Each number is 500 + 50 x the weight over its row's rms, rounded and kept within 0 to 999. Layers, rows and columns count from 0. Numbers have three digits each. The size before them is the row's rms in percent of the matrix's.

# up: layer 2 MLP up, 640x160, rms 0.108, rows 474-502, columns 0-159
# down: layer 2 MLP down (transposed), 640x160, rms 0.0979, rows 474-501, columns 0-159
# gate: layer 2 MLP gate, 640x160, rms 0.111, rows 475-502, columns 0-159
up474 096:480469480565556466506518555518533440416514449503481503526524495495525496415445508516501527504512405482464502569503502462498479500422469445522490545440538477514489506485482503524593472533437588444482512470507534416563484466462539454544509464457431452498492559412432547511610523415505453640419461471585600461532549484556578468605541482582458452406389588456590405443478513554538464559559467450522544510534458519589461461489387436543486495563451580549546491453434476482487458504579513
down474 101:446488487589521503483513494442396495436490519498487427544475502518550649577533458409435489412477537409570419421467451498520546449539504530492510474537413486516474416479519494435520488542459415492511483500493495554592524478542462547513485571465576567526520508571601423484489511553563478537493473388448594597486470484494357491520536423488489519556516473446489537474566419580494511492561520488595459502492512523475480553486485495506491452556612480534420453474435484507532593579466426
gate475 098:494399448496514476590490445508373465489597496508501472524482474412478543479410593457430462536565525458445565409540554485468471504551455479491516698521493465498479534405460396446514608517437437417450430497504594517554506475524560500481504494567546520497466510529544435503533467536541425445505497556511482478542470555503494485475516492499564483441482568494428548535490555504446496541532522457591490507532460497502448413493610508517518520505528525522569427513510474523471493325551539
up475 097:453453392552533469468496521405629478500546481566509527478516502585428559559479488534400506571523511462440553477585579610554437570491607492550568515441467542438448462564515512466509440538540457533526559502449486459473529571530544497464487446486456514404583411538422549533465499554426407610505481474485442458487574490509545497515578403535472473521473447595526542495429479566458576437574555484508440482482547548489528534442510477566526472438526516543483537485542593477477511533508454
down475 103:523589493532529531508499521442500417474497502507530461517447574476476519481540617500446599549509498480415596517581410413444492491421446504482537486492499382451489541451509479554521477536467546429396421543511482455499489469507506466459498531454487442568435481530450513432414546514577505550367514515530498535443496511453456444567431578486528535605482396505531537498477480508448480646454499538532484471484416370519542453467488546474456450456450458427503510428481453483510482573569418
gate476 096:465446487505529492489611463534482552418411541539515547470487538554549467458464462528458571572451476458499501512506578420431502437500506459495499486485455572437488412494581623445500458427564506461379499408520536476404477420554536568566492481504394471582477475562555496579515473511532443471482524470450553469428428546519469595388512512497426488503589556489404436439493513481417486522549515500483435500584594544474458564532419482572549559501543467503452489528477538435512519487513538
up476 100:504552516530514366597476488479486460557480580459491493545528494478488546494474503500543525497552512605529527586465504497477409577428619425561553538465508496573505512534523554452502585518442507481502459588581506474432521548413533498487519474567484453456520470506488571454468578525509554434562490502474477392480555526494639446477462393500507561395456510503540446544471562468434545555520598474522473541521472502519604551420586509574496480576567573469515519509493445431527495529418568
down476 101:496534485513527437452549454536505562582441532418481537510578488530613472506500415552481554458588457519418410477506562501483541490577545450439465495560490500536490479538543461618449426563571531507566441542401485542437510514531462573466510480465437520562607444471522485527438492412497544527464542562536458549529499571395406516505553519542553498446471536510583491591529483527455549473521512423503473536595460528497493507539403562494466436553556412455443477568535583547457547517514594
gate477 102:553550496443573461504537444482507505507493496391493512435489603598564523483572558516480484492590460542510498403519441563444510506462501505533470411462520492481468527538496496520556448562498509452470538533555528555486488540495524554490446464456438547561464367386601521535551568449507476447569492527533465475408581507477590566625516521500488464587521512515486493487506507530495496453429541489483527534417488595535423489467629546468539471322565580524521469544514496493477568445528520
up477 102:522491594492522480521541467571506544515433512496604473510610524566464485450512496505447532535555511502411469587488470582505539555455437429473445506435500533529516451549507492473518474542541435578513574439539491520469593499492530509494536531470500537523404412534539451519525524501423481521554435502623442491458528527404534479454493524445506500612545421611509494568454469655448490534448606518462403458469488472541461503402585498580500466580539571496393471555528536516469508460516463
down477 104:602465607548444438505502466478425450547607478547496491553598447467451542498545487422494511490545497503520503552451461574509493497450445464429523565529407588525513472526503496493556555519498470561495426451490449466488543550487398432513506591451467428496559527468407462485490453578485370596527506441457475497456476552509492449396405436463512439496528473588576491524541600509500450578528422479568432516579499425517506533514499479494436536614471437534484489486519417475473498489417472
gate478 097:453577527523471430469502532531432456504361544483475517467556514462423458408548490446572486557601507464463567593445553439524438436501465487512457553487412501540494513515501467415499458570439520442467456492583554583499617527488484587513484555521469508557539498392521511492485475602608452510542473488490567549525468478513415470530538497599500614510530577531484499522500521495549509506453448483557583499545502540499588518525487510553561426610466553517407525465549539419545414474503528
up478 102:501544530580414470544504467426464504450491557431579496465464573593532524482519575563570514457577507532593530558479461429588533436602598557515540520529502424435520474508524474379519512478507575479446551387578498526512434439455501522565581516481545581529552543537432502524445440524451561439520511493465530524441533507519523395359472520519524533492516530506560531505505501466395440521445475403541493413577500548449493497505497429472538575409541490472527485571525511497506429485538519
down478 100:564489440523490544490413504547591524533677469496515482505496468379514458503430467398504522630570480389424570531565525560501500492374572459423423607482488510523537511447476511542503505531496480462531466520488569460517495545568555421549421458513430433464501464523407501543472576521517556524494516465556518427518455445533484497589496470532473535515473492596481469502523435459499495535515529537447469483518500441545625474457522563538523417466501425475502498472521575485521485588521423
gate479 094:507448515492475527474432486377457521500515481509530464474574552472531422533518541526513537425429526535531449487477470550520486426520489476560477476522500568443569553427491517533482544575488508412541470533528478546558618478513498503493492509469511481446419499546444556462447512444476620413515586506437569443464523538572487434497418492454561454418444465441495479564420444560419576512413507561587598596498563512496494552584405523566509626500503399436556484526544512471484455469481437
up479 098:603517532423490564428528405505505406459475498605523556449572557452484538480536439519417472464429543500570427544527515475442468534557543403458414477497427437487486421522479517461389485504473500494352525455532510489492534569516446512547502477539457463419518519474465536501489488503425417549519550544479551488589542435488524497562569520388427510487395429525507512492428429536430507475521526549501518480554473496503449474561533538498556445490510519414419476601513563525520550408427450
down479 105:510529460466531503496491545374534544486550473518462435451471566563544531539471498490525537473406624539469560476445464487480541598520506604496390529548512526501466554467488550493509441561475462466466537584363487557531560446507547457551478473536509484522477461460423576463401527471465573503555541524472568548480493566529432465474450512512515457466495549491406424475552548440444492571424556515587414602512532487551500500509485403436510620486545445477561592462555527501482395483498529
gate480 095:517572459571473463563584523478462483412493527442450457455448534463564569499503485492381620473452552408543479509595537498512501497540507462478632550440476573571566495524464559552485470506387549488457496553446502429460505520496483498470418512577480563553570459477518437556478509416576529494456446464502493471506490624528498421467373480469474506420449590470500525443412502472494571448574569496513478499542511509479498488466531485461616580410530478473517449558496496533493448583489492
up480 095:396459534455481534422480493553517524555490516471520547499483588533382477472494529467464437480501573486451574462441479506524416449531503541541529537540450467536537442479521529493482478581518491441484493514444412617441462545533476481465524673508556408483512476524563518472575498586463504496499464476490406486491498423491459440482499566478600499503516470536569475541431562675541451534481545586496474539547530522643567482528395435478468471428481552441499523553534551520492572503496518
down480 090:503450403549442533566515549428420501393501482577541444490515471521560571495473504453441512510453476474575550562558540551548446525527434462527552575471599557521492543493508487472557455396514569470465492513574544422529612585512516480506472544482447530580521381448526513429443478430506534524503453465417421518473510569486458506477469466431490466471459599567487517441494417417519506453482565491502435454454499499421550611531393618473523565509409458499507547463566538501509511477489501
gate481 102:492442504509461468514581476407478507489509455463352476442509455562555512440533467523501474536447499433451576515462559525493469549527456558439469533478564496468486452510576487478515492571475498544399539428515521540450488484475565524548529436480610507407535513433502494655570449441548491536511425505472521377568437487481503434589547544512449476502532620481511480538414504516474518395540413508410469496557440481554486468456463548468525531513487594496438463549394480492568489460413457
up481 102:490510531496512489554558450477533545444561424490456463360500461393479538472576555515580509448517502453534529485525587528513496546556494526459569457563524533396521407477552551486374511500482518504493435545474418447479395570482557529484423480538540532504575527533493508492456559508470480476600492491505488507444495591511494454517462562509446396431505448398517463493431441561492563533494445441474594525494524526431455523481452450579573455508592428512637458556520590494468517507494424
down481 103:515521459408569491527564525548432485534444515560500530482433526569434514609524445442516534464544554494639444514475502540414480448429437457455558625516506491514547477500511462485467558454593547486580526533512495473502484412565486507508535495468508481577505547502476428453501625586458504451494481612457452541588491444535520536447513507519556519567464500552583468566536454488521440552476551478506465492534593509500417474513446453551520494485510460467599542508482573605483471374605553
gate482 102:475479485448443574531470491422469480462433456542412395447539577461477449542485416473397497402460543485569506538475568445602545539422470515471514537572535510555485431535491468483434499515524565508445482507445469451434470525563434500503515596382541391535496548519562551462499424483562492507507386516535576492470573541540510527522576478420502515503515522476490447546512553471514472547486403452478544542593463532463579507486331515454562506475423422486490537493466521547517517573535477
up482 101:486496491450448452464487458491454521477500519492425574479487502428523490665377508523428505544480468605481509534427474541590478406458519554594566443581507428470478497489494569488483424577558573558473567451452495432451450522466535467459450522482492528417426414545475526492584527577508561437424439447521468521471488622516568512554516519527515508443472621427546486454410500485459503524465480504517441544489516508491452515482498583528502586470531507597473565461428497593504502493433497
down482 102:518444566472530560510499471472503472517418559490582550572493533423508451574574562527490564551520547520464494435532501545470495520590538438422467586534462396533523445453488498452547599494473523485558561395476561566517515513491401540552517523509453535482480462461552520461526498493400456501462461527480508542519431504494501490470528587506376563527470403491404584532556501525532477548504545457432614375487585518518539505498526480425505493565562489401525503580489638527512515525575443
gate483 103:506492531490565559469514473403454473496541438460541567473576456514519523514364492518551425554405406494401443425508540495472578433441496540563566462583571481488505486451503602550455623493451425423417472503518527470517500501536466578460442472514515569406415528502539549488492501439513478508561499544538440456554601551419489503454601514528465499485433415542519525524451534445517495457473488473431490573463406558581448464452500489598471466518474480495543479498457542535485573554573492
up483 106:561583469484582455492540481480477508458508464634532561472514540446443557538519471522497412562490542432462592560524520431504502519573500475510438440649540525574493635470507459514555556473509427479551557522415527542549504459461502535480518491502503546504516468361601508474508531421559466505517545522433436540491530514409386588588500471509464425552464409443489484440448514426516490494559473515472477541510488576543473558510618464524554501447492461500537482406557467456514488460449514
down483 102:473469511455494548484501476492513562472585532480580495560509513537433541454399511460624516474492479506490560464630546406431605486560542521487431507414589566502437490420381501494527505438516401449493501445518502401448498438513460426508477513419512503489467477528455466477375441456477411503570475557533450493442536484439452403460529491503518489442405495518476504501500519502538589470523520534514486528503506497436552502453468551440500573499594545536438440607487500558377543491546526
gate484 096:570453429560560548527491318552522542513529482520497553523503475515449504559470477551515482494480543482560467535564516467397504568427512539515478462587415473554472572553562509592499456496509474550505516499429545535404455512531542473584453518454457504538532415566539515537508468563486534534464596533448611469354427511501500512542534507482497470575524473509477447518394456442460529371561526515503521493533512528566522494492530437525580494409521516466476504351437506502429502495573534
up484 103:471439502501582533444578543500600492465495584458468483435549395479548473566507486589594518487634475556430492510554445528411518513490540412602525539572533448599556541507515502486570507440482517563522542483562416431538499560528457444503479480526494559543431429534508416492501461533544502522501404528539533431544463522423548491363496541520502532466475477513524582488447522554484510517449509523517533438492485397461517494409536475468535583406562463521470382578535485451509514533454521
down484 100:538462556476415404529559431553494530445479428447475538559460416466556406554565493541456487502567566453537438415544501509491555434438583422363455447456472460449536576509596489619488553507479486495562663493445563510512425528558548513510475477510517453461418488441512464516555470472561490496524547562563563451484461381471515473475490567413469498470454464550508497440437475532411516472512428517461584472522563457582493559486508475537503502500549521506491564527530525526514471546449519
gate485 104:446618567510515516577581623484539547529573663468444508522453448419514524455494494467475469487427531462607486493545471444444501501539450524527481507479487436478496520477495515439471533455540475620499536502491450485414551573375532472472534478445510510432488531490515453530479441527498495582483510536454512488450540518533442456401573508496444504550419421576561473485558424614623464460482551484492502405530470479473502524542447563479540585511449454494483482535521577601529466515567485
up485 101:504415459546508509512588544542570551514564478452470488491548455463520437472582516518423507472458555594582461387512515459545602526514505495591601514494514480449398478450483495440402545479528448489482494506462567535578451470473518503522486518515533500487520511492432499448460467431465528481541522482393546537501464610551493534515542501571453486490521503473422552458380543483497459553546445495572473432484449560473427418520563517553541539450531490484608458540582558580450597438450633
down485 102:471528423442536493620477433449519501511497526508565405546485440426494556513499544419488432448586496454525438460526488518537466561508457568429488455448545514446482520512536505479540511437519529528580507510509501623529562570475543546521520490462476522481561497453463435577533440479560493557413494482468558481460489480575465444529528488479523528483513534502354395500488493455611526468546520433474421540521410631459547509452467604532486479518500575579463487497571435534528530610431381
gate486 097:551530528453440508506528445496376529417424536548420479477487494572582466571443486476470564515477521495555599464509496437456444480408468493570538539502497589572452515478603513421475505533582488490528489487548523566530537445452550453515531436469434458448424526577470475503460506514475449454452612445576524477456528424527464479435422434532428514589496505478433470631449405479486547410442555544498482412452445523555460507419535443531453605564508418499505506520506524546505486469502483
up486 097:445512519587374505550489496479476501433515545585515488555492420576495540495435457486453508447538466496584499538581459459520475550478509427540549453476515484470548499519491472599466395461537593483466518506413452511525551494464528438549389516373555474485498535531484524451537531551479505462475468512511459509422497523549549529471575491535368503532488422561459434527571433511545595445475507522507448467497536518449468584499523564485502576665398468512528394519432528552509481473575426
down486 097:486515502562428472522597534553543494498502475447510446467429526554451473580560489557552519571520551459474516495464463474520546480596542406396523452540606504575541430514569536515578469507512406558469403483453475401412589460486507492493564567479449496484461462485471521567485549458469565454464417412518496530496596576434488553539528550515513466431422428505548574530477524596525600550575514469466535492480545468481475482495569544371465522383493486561499459517503485557560525460512468
gate487 098:488479513582475554584506522411466603492478530565535551510497532457505577517481562477560479467477523490483503454500442539455510426455470479550499494422516512503643570565473440418503453477502503525411490486547516498533639452462513495394554401494511508429521481522452520372510526575572542532497518502491507542491495514534370519413608490450496561446475444594607513531421499437502504530437500498529526403520563546513483554548434518506448494473473525421441417440521471527491398569489453
up487 098:501487513516424464483484448505467535413431489552449537424463493497522513446485426430451472499460456599555524442469579481426470483488495524503648482528499427482481450497577498498433391531439478433449590558509419478463524548487496531585445496445475491487537517433460521523445530480442475390512522475419571503527525540495496564539482590549505469558555511494325471482646435525459501510498418449496535593497536465468490459518511500415449491512531557476473520522510569488445610547441584
down487 088:577529473538591539518520492448499479454480470505541453486558529557584656484503482448511485505448570473445537512564491547484485513468449495625565530465498503445565573511602456513432532478457513502495582485520448510529609390530558601497562452412513490506572599512432560476444434518531561430565653563512529449543482477480549551530535527563524496418536548487519475481503534524438474501485489497480436573513368519408486461533492543500494478507488451449510478433522525542418444586474458
gate488 102:506501440540574497508502486541529456550415594528492496479564539510537555501478497460552546507514500512565427533569509457474495500548460510470485462427473536543537478499445465583475537516476470428449444442579390502435474528628442462394451449464552587609426437449498536490400469509599503390509513581531516486464538546393443515523531450533469529483510578478488449539568561608470467461420516489515463623533542487441472399488490440451451463432416545468531460513565477501498468426526532
up488 101:492430495441486479431554568493535476511562494469474540529524468523443574518504512485480462567508491535411434452450599493429503477419466489453575547572445513479554540483543519456521463551593489623446558503495451536530673483540486603542617588426443513510452583493516533548485572555457450483540440431443499494501499469552500488438419451489501455499505512496517450563452455375471523493443466540427494495499533574511454594478497561565545514547521433451435480558410453541489398471492469
down488 098:489528478464530499501387449530379450448529488594598437529544541498477432392524438455481529503527556411528510437454423491564482523555539466559472456370573469427452468424472465508437513431494527522497434444485569425484467413526524470504522468550501366438580498524465513509534577502422463507480514492503490511448484522544550448594486557574596492542465429493497489561482507509497487481523466552556382540507477395525487490534537472477513609485541489596460609515530499478477532554565483
gate489 082:547512448570465530511612584450400546525510503525601532459434540505514474440525472434516532541594500580447569514508483551515545548451402433448537559460500467449463556530498502466603437540489470599481569561573471507431484459487532436548532495453472516574563626503537499541508496483538500475500435599481511535439461611504567509599526444542538426561440575512519504505499495550501541429566549510508598561560480552513428549529467433529614467520452541488501432536542523528442462492512573
up489 095:494440525516509444491616493570490533533520448449590521457523502478423478478385499500484510485505506558570475478477490505509540559489466509466578562498526484465469536492582478538630430554464570647572508490521531439553543541488588481463525498484484436563551573556472470522519394451526508483583551575507500541480394461402495551558600510520567449651485623566487409485526511581512543458515497485563553552499524502506434525481395455519564488495497494505545499485547538494494410536540486
down489 104:450350614524561416509484525460535508402474405478497539482563429486494493527495485520415597465540476496553467502452489535402482550494535453532542525542432502490469461479567441525502508452521526542495458556473472477485520551537450525404510544541478459518514531547373517454585401519543530491539561507496511553497511458405392465458535551440592483589546525608465406471475529551494470529501464512559502518476464437476435552401399486493496490446589452531594548449490490463475452415561522
gate490 098:531564487567538533512481505464506375509432489490480455463438513441523521481513559479498514463558550454575428445502467535639517477518483518517486508468529519596501501517543451404482507533436507557438457451478498493632388567487425544528448569572503580529498440421416467489400426409485535539511466520564490553490490481416457441404404433433420512432447597452528479430565456530435506481514526570550518465474509494509484557488477578433493538465536475493544590533531537484544488482547602
up490 090:499482415543581549506486517502542456522467499505490532507519491585517499486543559501524475432426436437456451375431544528522527426521525600515514451509544477588601479451443512504521526481415447515349511446591458504566438575462420524561551557523473430554525522526474481472448436491486491497501447491507534447426558480479487607492413515485374497432545409442456466584477557477510498508633466473544496564457477531554526477450566481552501420421448447527487407511538540538462482454446514
down490 098:434519512588490435472532535518541573480493511470521563535446592363536537482480512387456554566527500511495510503538547493504548565533501494442528401437547517533370456539559412467485463518508493528571483454454497502471520515512498584497428475484486624476414472498481515469584500511453567435537519389574515600430532496470515532517530476370500542534446538515531496398492502524479479555451510539499556460529524469448442541498450506352505576544503571548580586469509454499514495570568415
gate491 097:442535550600513573469550547428522526478578451547486504573522441484557421566478488529563527501514456474608442438590568486589507533562589440535465523609505522491446478490466416425521541493579443522459565544538431425471468448424496508520473428519524507524482456468445500558587448542613515469554441478505498534499488524499401552517545562528556471587603525538540466439399477402430502487522516438360518469492553492520518506491498488505487521455559450438482458477598501515505508420468531
up491 101:498556530432452471534555591462480462521389512464499420474464542493527495539462489462522411548471518471446536640494465501583526498462581543464589487523500472477469481567552534363485501546564559470517466571440461590432428512544442517477498465552484453487450480480526449489403568529564423479550601476522524534501583479538526470475478375535432497506556492489569514427535493583415561505607568550394483538460483530454549461462520554528500618501526530560515513487412490567529498475496547
down491 092:507443420450558465461407479509556493481574465515511565488578513417407522405580529515552564502509484491507455443479426502463430518574449490551489487528525490441486519391401540580520561532446471498502457447542524487502518435432479439482481441524552587462485505635596569571519456497508469520462487525490467575453549536431492476486517516509475563430453469448485505553466500458577434462477563454519540548553418597445538506426476499605471511544378577473444462513500574452468543462531391
gate492 098:434529432497467468557501518548441425563526541496386473597465487508476515526502483541536515503515509560469519467505478617498471465482521562555455505474611531467556467519394567505506581490551508539458393472552506536541482537445503478566490542397576559433526509488500546553462561509462532473508602531557493585503489442510510483589511438459584496537521496478417399462482545429560502490501545519552503553422533476583534491473466539475530567592458410412439478488669539459571484483507404
up492 101:465502507390408514527522522521463532518508589497521450478470446505583415597506540445500500467495527460475481550550446561390511410487503507449480522408495533485449471460446540580531487503466524476556520531507580581522482441509500486473429484531465469465476518478505476611501473437334515317496455518608510513480428520490472482490490494571542433522459551508494580505541669513438513474446473493493508509516492460523426469503579466475478389521558488542443494488388580507535504458555478
down492 102:456453508475605567487499426569526553503550429516382514514516549451458553490494437458440531471452505508552454396426471446605447563560535437537504498502580484487585534571501461454578500568455484552553455498458487471484536558486506469496543422454534543467537432520530495468504483563540555576540523383485565448570533475535460409411460481472495522485546439494609406541494478469581499546498592498502513523574442541456586558531450480446535502426518454532482508474563453377503577530457422
gate493 105:481576483456576578509436478502515547580527576432472509503457591537556471547485516468466429528428539507590551481519480451514511490409499415487543554579486461472508507479558563479504489445476531493449475522441486557429556466557529479516535502503575540507449571498512559446449537527515467556453462533489472544515504525556519533477410538431486443346569655471540518484548444454503565437530538629454479473472461465549437515513499466471481514388541486453507387456497432403554369542550501
up493 103:513434503466556550526488491507442505566437521455490526453477448431497543446543463495543437559559544482566501471574466505543572616463505474440435384472429508490508544506487533423482511526490418501525389524583521566572528561517479506420571411511502384478459498581569477466508535471538500538529480541502483521413489460558535546461451488436496459515454567472534501571550510579392451485532458415466535470584482460498542495537618439401485556430571516484498604558466486518422532476540380
down493 103:481502430488495482527567433569420486523516539542481546520512486530526477463532521477400418407598406511529478404560510446514485547581530480442516370515544463504565507484497470488508455521495518547494485409469561530470475464566471568532467501505463382483479441417574447607459526647491452589453450446493487488495566464480503625450380508494595618493459496471409479453528504531481487550486505565477545495588505560457514480524457501458557468584435496456421554530463494520530468472487489
gate494 096:446548544489559603502479528438454421483407539579494632545515469585498521441596529553500437521518580527456529542495493424443445586473508526458469421578455489529459525582511561582473557492496384495483536509409424408496439518474455519474435444439497532507531514514441464526494529489543438501570489579532502478586439456440495529508580430496508437589536382484481424528523513495474624452496523450537419491513481505544504573458459521528492474435490540506482539554563418542514518425461557
up494 094:620579523487533561440581537478563511485505523564452450541582540395531495549512454441506521487577585533439447469513545447475482499534522475482462536527460496415454449594537543511507477465603446488497487430451484579432541459498533608461520587469525435579489533519496503540520452476515494411527452527554554505491592398396425493491489483530544465530567524425519532482561526459504529625484528578496555539476487509463487466533529495580546513421561523496632619583553464498502438501445498
down494 100:479519505527499551479467448546515490527548500584646474507506449524485436510473573553580481485444501545456455510486540474456516484515532483443525486400567537515513402479517389555396521597390529573478472532578453505479447532528498424457610466425449517385485461492538385523440515522483523514539574519467421496557468611447578407413547557583465582529423488538514499528423469488522528449500455536434470456550532508530556492541532515514483433506454476488535427514431531500419558520545461
gate495 103:585496516559561502437572571569524484531424565479463401506534498520516474527499527473511501491466434520602593485416498514563549492466438568561453472496538396498418537583553466401509551415499460518412410413526492497501457592506495508535503451509499456541517462543510399483562525522503497549513556490489507489508497378526493412585434437458558568469480546482537530566511528512444502519491490541513466526558561516511585591466554472437448488579567454539439518520414509474370473545382477
up495 109:483526600461524536491554466504520365443498428517511445501465529445507509549473541538480412519478489464525550452498528514490553537490394518556445599455547487562498533406505501589537598534556382481442513476477470514559532423472463516487465509558602524606452499516531524478540499495541523579466516516416540482513467450403521552475390510464444483538418570460501547547453509595548542447435478479627452506470523472470569556573495570425530506384520477502508417460405488476483487494412507
down495 089:509467492517486426517521501565454537468519481494542536501544446450516403455465479552471508504494475506519539579613472432422536481591644519553467479448485492508508505569524452578495469415423610438509511489427598512518433470513467493560497524548364417498417467416500528466501448541359506574487516472488563527444502493425496466506522439483458515506452486497541468433486490494497466568476400530447446412612486470513542477459484440520414441553380501496585487563468490434509465520526576
gate496 109:488508549498529434530443407524532450451426620460570422513503558523394486548592526429577474601506538496511467527521462517593503513509437484486477443551529529422509495480481448559423526549463470487432513474489453516361511420499445519426458421527425587600524433475489549424528524523481442497497518443506394510450513414558456550523467487458519573517493542475539554577465525483551443545461523558619566607450505542447544567543476496474457505505536455471447475540434498528439515580512458
up496 110:410458516478449414472417505444560484440505596491519455445489498517373428481486469470497432539547607583507432502531493439481518433389481462467532530448562497513449442486421535555457517570558463486604513498551609522526525467480400578553537455510495495523477520481505547537471459491511554453444544499495544516516617422481535525661505498640508524504513486506571496495511482459519502491446516482546528500408488494455532515497437458532422532440449488593514438447525566437396576490502517
down496 110:523482497498550501499485510394566413494479541591345568458477362471432569450494402533507554485491415490482491441495505479434446526475590525522511464502534462436535455530498562518485448457473419412507474525499449434533523409524494467464559498507426393516500440524601512435584549515532454504518512498561550440497437484470451478516521415573545553562484531505454423541448412478456455501436431504495487520513457469504504501435513374514503527560530481445545633488609460545538511461523492
gate497 106:538472535513501522390507548561531522469323495498514528461494476514597467503597419546430560454511481464500526514518461466507532462534432408525507575555452492446526423467462527477444545481477596530602623526486462445514562490484511494450515450499527460448589504521539511527491587593531525593487542418488386534543483577518412540471586589454456529507433479522486504524473513589457521467539390493491511529569517451470545547517448601445569485470530472486537437460471530533487546451540586
up497 108:497458501488505501422578524481521500527428465496574456505479503449637461463565479521436516444484458468521590504545375452536493450539547447476507511528457484406568426456507602440512507464571570567522526538490561498464534513437492411553490581476515415580511511539545457511505584581532577553474581559513533524398428528551424537437519427513557470539500552404433444514430511535548536536506496532453445521534435492485513526402460574512589512579518409558480491449461462519484594487544446
down497 102:482536436448565465566512514503513499473576482477508451561372465499446452453613592508516553621443544545527458448580569454517465548461543632485512505492499575480500489463610477545536461507551448503530524467531505515478425451485531510557465578528480543531413469534459489484520442491525536421534566541489521450580468438452479453533435459496493595555464522489473583522531429372509460478424445534445485413475494407522428360463438509522490498543485521449441540479526561492606510464495529
gate498 099:441556545422488493441489427567506504467617469464513465493501510476516449502523524523508487601586516468435444593587431375455475443499524471520407391496494531490496503508488483558466426490521492528495586486501530467505542471521449444513507466534445450535551539541458540434538532482477475559454539415495532391516533490530505452476514449533530501398527434488575518562617419551462498567440374494427542490372523457546449428497527588454533508494611539455541452514435522538551563523577471
up498 097:411454550509469571510414508501454492484523498414544547410482418470511469490484465419503496450516441469506392525635456477453436486577555503544459420516536538442523574521497595519445508426457518469532552654485552473543506511593535514512406490531460505578521493512474471397484511477508492492451480486532505415485566475500506399562508477560484472467642508457452474546486513545449437513485490420394510561426511508399456514381512502445479479548475530452523515551494456439544488550554421
down498 097:447544505482494468428480442498448517443508495501483492502432410484468423364569497471559559329554492477474480461518535493502531508502430471500499541467515479514534485504532477486664575432556542545430438428521550550514482541421520557513555529462564451436493533529490434528456444493454510474508615507479522442566428495427540476518434511441512511547467527417490478508545504506555526468506545544548414425501473568600467598462451419511518442527576597544439515538520488501447530532467364
gate499 103:566445538460550517492470531495415572514438543564529530488492437460597476546497487500515507399606530531499553563484549522514553551617436466537477406520572452543537532469472455557513531493401443511417510394484482464661484489584458504540544503537449523480475512553469435543437515541479556445412514542545480492553494416519409534525497495571450522580480544506600492559474542484573459566539425453420454567483429505467471511580601519554539481535500511523455576461483535462549435510467447
up499 101:521467472525480520569554609459537392493457510549485492429606546486531531489488518493506527520542641467383454376434453407533506517470420544468598513509481509475536461436514556474546525473511449409501422445495430489508500596484529545510549546513556533503488527556512484520535546551512471488533543551467385510356592495496576479491497537506493556441511486544615491542630555471487556408510481377497460541502457540501565432524541468479494503486484457428507516507546429489563471500503547
down499 106:489457501565535526564568537501553452466472474504433358510499486477470560600490451530495567549565474489433453520555496603493438505511453500513542536494444537439440479496465521482506391442518539455518577461470522548536451525609395441446537514479454509591489560584459578469607553513434476416515525488535381394470492438516412458458602490546522562420435483517573513550469463554595546536520486485467446484549439471409478483539526580541470491496479529453488465458466444496554465520550557
gate500 110:521415569457453523474432471454559429532457527500450502545458511534481417495407539403411466501419487549500430478437438504473491569461569412581554503495578509532483430366512499518469407531513494510582622512530538552589505464464495551539534479481518460474496468489462406480458550442532400501498491503467613459594471542497502472497476453514517499514533560400430426517572506508485464614579414438527605473470511450537518528542521521459485462539488449489582423573504435513555508515484496
up500 100:527539537453441431641540559496491566527498473534498498481589486442501516523587495464594485513509541498633427435476426478518474401550537510476489391532580502422492485502467454376504529519495589603468430449447559500405536513454461428471491480521441584489551452565534490485551550593491502468553502534497482501435566487523508509505495437552575540599553511537534427494566545479553537425485524526480511496534527496480365538536486514406475511582479564538431491494480524542458424492479409
down500 106:547456523529509588506505503483481579529535503477494427520420502589539564465488508570471511523488524567532537559570516478486560578469514511522513601403489481534648473493543603447535546442451471475461483482408463553451469427480506566510445530476455460559518463432531542458533453447491461528480511413478572485602410480362475538464471564405459474420512472417547487453481509412468470541518562518550561526520516499571513581453518551482625541518493488541451543406524485560499501535400581
gate501 101:582452463556456486530463514510564549444597485504455520443526511580465480467449564537563525423554506511440401542575451452480524392425536489535563428534618483473579511521489473615506477518495528519474528426496501559424501536476540433521653545515458442453498469516542508496423487530520517473482518481521575593606423487537492394489513598544584523466542543478463497563470519512568409532482467435483437519458565407486544466489505469460483408553454533563550419483455524449474544560494505
up501 096:510514478482482457570468519526505548503441493468483554412453414470421508427471530525448520500431458430536497433501516470462441469451447532534541506544448560523424462526484464483565348547502487609573516486496568418575523470554496553541456477432472488532504452468423556553501557459492436504461569535429596544499492443465498484572459504491466614631516512578511553567520492534500513531559495593516471445508546509534422557459507514433557403520460621430518571488561561582474535416502562
down501 102:426501540501461484445527442498560456455441442594532388553491517474552448512504605449510357478548506501501508508437551574620547559520539546465557554424492462470447466473561508528450530489498473483460448575509409539487447489503448494502452503515523539447459530452543369476468518581667486500460456511504477514500569529514492529478507474473474452493367532476418499520467522492439529529517614512586519570447504550464493470574498484562540542480519576553594498472431410590517486474442536
gate502 098:506522526485514477498518545595515508589488541418481538391407481436526510591440478478438532503566487508470373484524562435487534583523581655592473432428519557519569461448436476476463536446401531548577475523546440553544580532546536481498484454448514507530501451330489473499501526506529506526511497537392434503508559545474460513529548484411490499489565522490452505447515475500510486418599487526535499501496525569523463508400480591483467435495589505460583493599511446487483511495474502
up502 103:529469450446460465520528527550546546456502533517593582530496508479406546428517439461606456470524470586497521484491490540451456506426575533475417565518554414508510536514467465389472431536513467497486486495543585527513534505570544518496564477515487596404441381488508432560504496522458549619492434542563550544441531559460417565597586514522480518423498462482491529532548485498422472410570531524540463497506549396574508519510589606459520480503569377531504490435526488523522518562518464